Weights of a small GPT-style language model, trained from scratch on English Wikipedia: 8 heads of 128, 119M parameters.
Each number is 500 + 25 x the weight over its row's rms, rounded and kept within 0 to 999. Layers, rows and columns count from 0. Numbers have three digits each. The size before them is the row's rms in percent of the matrix's.

# layer 3 attention value, 1024x1024, rms 0.0487, rows 384-479, columns 448-479
108:486551413467471490512501530535556527524475471461548479555484484489548530522474463556508460517508
098:517449523482486466446487479462542475511473480506486541487454487495509523504462558513517498454496
112:491515549486454471493526520529489529484550524510516491497505539558482483534491495456515508496518
107:491497535484512499541501457513475488479498481533465532480472466467522519502525505466528467494463
101:487492483518470503444494500517525511488509475529514472475479493516446544508484508527532511536510
110:496516511486502501492509501546489507503511490517478491531489455482539442488460482509507522488481
111:526508513541511513506510472476483518519525528482486527503566539473481473484527508481500477484469
111:506478514505482489455457507483557490523466556464459535567443495512496438517484461470502485525471
109:466512567535466548452494469545497508438478544486512542532514493499487476533491512447486513455505
105:515493469495516526495475495511470553472525499518507527509534514503503492458450501465511466509501
105:507496502475482454502466461510464495495525509478542468486478523499481503499502466482524522500500
109:491497533503496492511464470463500477460483456490494521471452492529466499461546460491536485511513
107:519480501484513506475536543469528528498471500520480501547502488481513507559533496497495518530527
108:516520531483508535517553529458509507504520443493491481542536507523502545443497492529543499460507
107:508505503513501513506516463449495528497513482504528491494536474478509487516483499444505523497508
110:468555482454509494494481500479504463499502497502524519497497504492509524507483531494565496518474
109:514503498526483483489497511465479545484482467529488496517519517492568519473478489567496490490462
108:497475501502484487481515493515549507531512531546473494490501503509522517500527484506484524517463
110:482462494456527462516519521539460508512505491497489520482506489475471541507503505496543548484478
104:500554519530495529513521527474466455498473508509483469486497505470459556501491523450547472498510
103:505513506466515503491539535537489518509485515533481529448475496506527498526444532476523489521456
104:540503461530520491469541505508529540488554496485473461444469497495489519470512491489491479529506
104:528507528508483517539471477510468512561489485525483513472498501471465492517465490498490494505507
106:492560520467534523524475516532475496514504525480491515465516474532479491523492531489500457535498
101:537517496477551487481501518513522480503461473495467468499499552464492499486515515525543463442502
109:472499506500486474510537516500471494492437454531477470508553530508506487469496483437494526527488
100:447502479459511455532457494461489500481490499508494489504572508490513499471478541475499538492517
109:506532490501508475538486502506513491494496543511532479523494507532512506485480503506516528490493
111:502483522532495457525491531495496493468526463493539502455509515487517527455504538466516476523492
114:497492483548540537511502512496516458464475503480511513525464497520519479480545461482522501498521
104:522517512506538492524507502483450550502470519503521493530502517483510499484529473542477483489527
107:485526503479518470510480522475489511506487524472493484477509521488485508514474495507498498480460
113:540538486504439479541523478480519489469583529521474516471490493519499494480454506505466477512517
113:556512478503486518515527507451480478504491476542483494512531497486513509484476482510531516500498
105:503517471521505530506454503489437547478479450433498458520516505491488520524461510502507499449483
104:454506453478497431517496481467550539531493512525472482492493489519487542512487517522481498517490
104:501486550532422520479525503482497503506507500481489469481497479504493501482468510545543538500504
106:563508472462528493538492437475468521441491488492449467502526472467539514478492540539528505482518
106:493444519534476544456486560547542496477463511510483526482458465471495526512498532513534510534517
109:499522523499456465498530515529528482531462481483471478460517463489435551486500487530531475510535
107:505505518504483526475477469468469490513499508455572501455502484505527486512486513500501558512497
109:494479518504482500514443515491469493527495555489503474472493491492500510498528552477485503516475
107:491498459515482498503478480500548517504524502483515507530503489527509518509487474490495494482527
103:507462477500512486500457520456499535486526506474456511530514483454524539502459488484516520469476
106:463518521530537562476495510462471513518561492486548489502506461491469497527527486501459475476493
111:458480530519478518519521514511500526520441495527494500517509476503504469446531489488533480511542
108:482476519481548468523534491478494502504555493511484520546487495494502501498494500500493523515505
107:448505497482491526435510510478513488493497486530500526518476513460481510520549477493513484530436
100:492510471521492476465508517460480480532519481490480496517466527526500526526473531528451458487469
109:512490520466494523520469490474487534506508482563497477488524480527466516493488498498514500469465
106:504491549511508504544544485469479524486500494503490518507475508548541495513428473484478480519536
105:512497507490521503498496557477465513562466462527477510463501476512482529451559527493535521491507
103:503481484497510491466471495551517498471484509509556495493487529494529494467485508491473548501473
108:499513538519517501497507506461466532520493555524482485543496513511481493494482479494483493531512
102:505460478472487499480548519475522535492534533498530487520496512492496509454480522517497502533515
107:519483486450534486507519505485513461490520513523507501546514478470496497519482517511509541514496
104:514479494496501500526506526459498509510509471505511484510473501442509475490553507493508508484485
105:502527461522442519479460522480509473478480508500473501562472501473513486496488554454497523514509
108:458507505470544507491497463487487504470487535494492514512486511460564512531503516505479513505513
100:500522501477494462500504499429495488499529515501501480502473524520511517476470555517523526491504
109:520494452494474508504519487506484486518446510478489495539511484509474528533513507493490475485510
110:511502475473500491531502500505555525470473501574476497487473501504459536491519506514540483494473
109:480463503494498503507483494524436538510503446504499492564492530523516498503481511517477512542519
109:478515484465512487500484477480538475478522530458522503507467504530502481580508493513471498547508
108:496499476476520460524456479470509532480507514515536519498537473503454519512511506512510480502491
106:505500479462527529419496534515530511488444486551508519548509506475512533522522504533520487526477
108:474501497513537523514481474492516493564463479503505566516498504423517463523533476531487524513465
101:486524511505480470515476482515459518499516487494488518479466505519515458538473524498507515525502
108:493505515531506478496457488495493519504489428490551467474471490483491502497530495484497512507543
115:485466464554493484534580498488516523470515493498456474515539525539505487466469508489474521537531
107:460526534509491532506491461517479534514515463514529483508526502469528565526537532506508464487483
108:513458552473497474485504496533505484466534495524473519461502534509491524514525510523484515529491
118:495499514506487477525501505471468537487506461478526497438490494506460506486506468452516492514501
102:510532483525517461482527485539547533488560473512521508513511514558497517489480492491495509499506
110:492520503516532505490510502527476492506513541484452470487513536480455531491527496517526496519503
105:523457506458542484466526515486518480482493486511476478542525530504503520507480504502498508490520
111:478512548471558527444530539539503481521503426537491522468484551495457456494520523499524479527540
099:538498511564464490482501472535449547524513470474495517489487517524516469573520507452479487479531
104:477505489531505521511517518491518485515471514490507532482520484539507540494528496479487497451570
104:474523476466517488507501504450451489511483460499498489525504573468469492468520473511500486502430
113:492481458469460497505493508497537513483484484496521490502539526500462463498497511512524477479500
108:507482502534518485479486481470498515500492508476474492581489470512454492515529518500499489538474
112:501550494521495445488461466500462527482474513497489492511476491543527565518508521481506483489466
104:512484543531514527505495524495498516518472537498461513525489512466509493473473469514467492471500
107:483483499499464477480499534483499504476459526530498512469503507478488502483465497493492474465490
106:529468522476513495513509507504476536521500517510464461493541493496459517497491503498514534506491
110:477518459474467444457477523480496442471452521507443523500488485453480524493540483519486481482482
103:507522499508522440483530480477492498538491500529481505473511473526482461509531481504467465488471
107:514507516497480481492505495521483542510521492496500471529478451526548525488513536520511498488515
105:497499495489500493499515511469500502494478471544483537460449485470429466467510485503529461502496
112:522475512485516482500503485511475530526559486523475468536552514474504528532511480514524535453520
108:515497500507469496539497519512520507539447498528494486483519518512509518508464468529492523494514
102:448506557500529510507491510507519490472486526492496507529490507513440500475506526494478524542496
108:484493452482531496542507474473513481466516499490498533516518513483444514467542484502444491503495
111:516490505485483508475495540498512456486487518497501506503486518495496472476488484499502527540506
112:536443483503478482542527509469509473521475485522454461498499547509506508467486546549539526495506
# layer 3 attention output (transposed), 1024x1024, rms 0.0277, rows 384-479, columns 448-479
104:494461519479490491546523519474501459452495496508482469524508493515528496543496520513467434502508
099:510516504464510533473469468524494525514507517483489513475512522501514537509525480501488539456493
108:434499463436476485534517462523521482545526532530543512512476513495516571494517530500482457513490
102:472517522467487491525512488511480549506533526456487528453487523480520501461508478519535501525480
101:487505474522480462506499494573489490496522524462479499505521511517501503473551522483491496464470
106:523502470499507504520481479487486512536516503482472503529518517538516497529485520502506529467504
110:503479487522471473503501520510544497542460482501507516461497496510528494514442508499514517506493
109:544539536514510515441506456483469462485505503501505518520493497542496452459505516522547513490475
104:499478498546525470562524520464474520507472547501476522474516515515500545515485447494498498519518
103:507499541548535499517503532495544460510523546513503557503481461530470517466498480506517468452534
104:505447517498530478494501496529481499507540496462467543482494516524527489504511488522512504529545
106:556495501491482506466489499502508547516508480502506520555550547515529533485448474486501513571543
105:470522464467453481462496513491507518470513515508478462491488516481521510461527529490460506525495
107:529481487511498531529458468495517454503523515495489480537530458482475522530504520489514517513490
102:493492517484484514522489481451506482503459502478464506537514479436513488511492486519552502501546
104:509468488505496499472484515470493554507496514462486544485482491508486530499488568507563521546479
105:527452500477538463550525549485489491486495496496493505472502491513486505511510505478546485469477
107:508505517457524518508466534461536483475490491492452458511486484520493519486524505469511490522463
106:469486467508505516471528468487514481528509509483503516521519499518534489510502475489511477510508
105:493512501539498478478502496547467478499509512468469527506503476494502449490478547441472526525537
099:498487497451507509539524546500485493525484492523508466474508522464494482482525546500471517523536
103:520510558483480460445525510486499517493490507493511526514519537532509494456501514497489505448510
101:470500455516544538475529522498540497480534466490444482460452527492545498548564514500486508472461
106:503488493466461477520540496519554508539461469553543480532488500501486496506499532542486466466462
099:518506505471522525464555480467528491499532544542491470510427486517512527484478444490508482489462
105:509444498494501464496510465464523481517490509491463499467487503498537534533501533506508505506482
102:468469484530472500477540453508536485529495503500471503491531496548496518509511451525493498481504
108:537511509541490506498515468482518484512477584520464530520510470528512511530510577520534525500474
107:537542439478516481460495489507476535516483523520489504510529537511486463480502490514509484487508
108:529463489541488480465490496502503532473526519513490504507448416480532518487464511449476462493492
102:493530524491504471520468525512530500469509505527490503501485499455548525479496541484485514476452
105:485481489495466532473469504510544480531497509489510517515482500502501519491570526486538483509541
108:472488546494550485496526541515507503504570490464559516502497493535486504472503430510519492523515
107:479520537469457517492529489518486505537466448524506499521486515511453500462515470461544546480503
101:539504480549474508489476515502537550477514498512525504481522531473492482531505480495482485481497
103:469476515523459492516519509551457501472504497491480510540522488511474494487502530509482496512451
102:497452489515483518488545507514520508498516487514495500522525488489485526479536536512465528505513
103:485503556505495517453471507524507487521518487466516530507513483480513480509493493503514480493534
104:510540542457498476483496445488452501481511494499508489522513539521471460483443463535490467544516
105:482493476497531528501500506479477507536500465491467498521521512436487484542506498554501517540501
102:494491453493494526500461493487534418470499482506488518564504500515521516512504495486510501495458
106:530574521500501519478530497518478508452491496486486502523518521541494507514501468484513469480489
105:515522464478526495477493523530430525445505505490478497504487495499550540465516483505513476518507
104:502514474463512500492506443500476487538496519481565474483474494474484533480546498509502476520479
106:445509470457474497527490510567502533525512523474472518526492539528574507534471447476452503483519
107:554502499521492486496511478477502451501477462516494496473507474483509456490490519465496497470502
105:484447483448502519463460490522509446501495505495463485490508494505531515531497462495532482515571
104:487467474485513497507484557483500533501472483527509492508490527510493474496522447513496478502484
101:499533475508449501494430503488471516474496483441519469475499496469488494474492516481498504506540
109:512515519493504513522470469495509495517551514497506465511509490522499488499472504534477512536511
100:507467514510496494466489497533525505471510499498510499520487471475469456525495455521492548537499
103:490531518509475539496514502524486488492505471503515544480531500518481501524464500474444539511507
101:512520570488504491542498534545478486471518519468531524498535501501479504516527465490511498541522
102:498516501515507519489534467523493510498546474530461487478473561517516453479495494476457515501516
101:527495478451511533513538454534532511504486508542448488466502492497484523506514443515510523511486
104:496458521556504521475499545484501521542517456538509473423498515483501486464529494506522463442500
104:484519527527501494466488524491486471503497533492479483519508532476479561493472471536515475511531
103:495516455510488498482476511514497543477471538489504508472458514529553511484529515506476535492461
107:491511483506518477487542505498464454505514460546542556507525548527474494514527507481541498497504
099:569473548505514485522463505536472517481522533514511459466506487500476519469504510527469493535471
107:497480551484487499487477546505500507491492455482512479492499461505486454446508542466501510511510
105:514485507478509470523480474501524493511515538506531483465514495478498458482520519523489514460471
106:469493510464488486498503505548505485438431484534514484508524482434517496501516520476453457526482
107:475515445513486468479502519534478510494470496539515449497487508487486474509476458497485520517522
105:505511488456481526485543482518541510492525522494503524468491476501490498521511542520475486492497
101:548519493488476534517521530472491500488453486482510454532487498528505527508482526517493504460498
106:497474515492515551511482488490468534461530474473462497488493457469509500461529473477479454485482
098:530500507539544509536485466527505486527504500522516478530519493477493512473492551485479504473478
103:497500504455482502476476479530475487455490533482493515520498477471553461494495466512485580521551
108:463525491498509483472468509558467524488512511524513499523511456498501499453483480477520520496500
106:453483457479480531504465462501472460485561479508475516482512512506535469515447473498510500518530
106:476496508500499515461528496511512474494535489524521504503472510512473515499518490550536526502519
110:494487507476563494468470525548509528461545531467555503462499512491516534468518490524506458553490
102:457510471532504480452514451516495529478511490495480540538465513458509497514440511538520516517441
105:517489498532491535496483497447503437539512480502464495482474490479504476514483499462514469542496
105:471533467496486518483493474492506513512486502499540481498516515508494463535508520489494499491500
107:487517477530480500502501492507445456470487514486501534502501501483500555497485490556460503548499
098:472485464482500483483538561481477494481492526534454526510481513535550436504505556515482476493523
102:493498506565481491458497495486477482499519526491484530479479516474492485494522500482531505517511
101:525529533490460483471519522503534528500480461508533542474488452495537474463481475457488517518502
107:548494529469497496565525473483477499506495484511497501493485507505507530493559469469482492541508
104:494512464489489479470528495525478491530495498484488475490520510514466520488452500523454500478519
108:508466487518519508475486489451496512507505546488440511524438514489499524498502518506524468467532
102:537508488471517512452516504546500509486530489534566429475435512496469476501491504504516468474487
102:520513482497545486522500468525521513498501531501531496557515473543463518486511518484482487495485
101:507492508492472510465524509480500554492497510493492485468476508473469503482469490497530517534471
106:500476512444503514498518518521492538489519510499518532490535517571502466504472517519489487479535
101:518496475487499515512485518536510516536474522507478500475505498501440472500480491523507521497516
106:450539504489488545520487526488534467468483466548528504514515499488514541508492514483468508507518
105:506510490482508511459500494510458516492536480545520507528477471448509486492545509520467525496536
111:499509549484479526506466506513482507464467552503443503485445534524489513516481521491573434451478
106:465509494490520495488470564471473508493502445501514469501527490527435494534472523482440506501501
099:498459509509520470477549509511466477502553552535490506503495538495521440499487480499449481502514
106:492522531524510536512506519528477429486503457503482523536494487508521491554463517512464472490467
106:499501496478456503501484486535523497487482489470519498468504469509458539500490458573494515468465
107:477502547481540491512463528562510486516555480561510514525494451535488480511528495531501520516525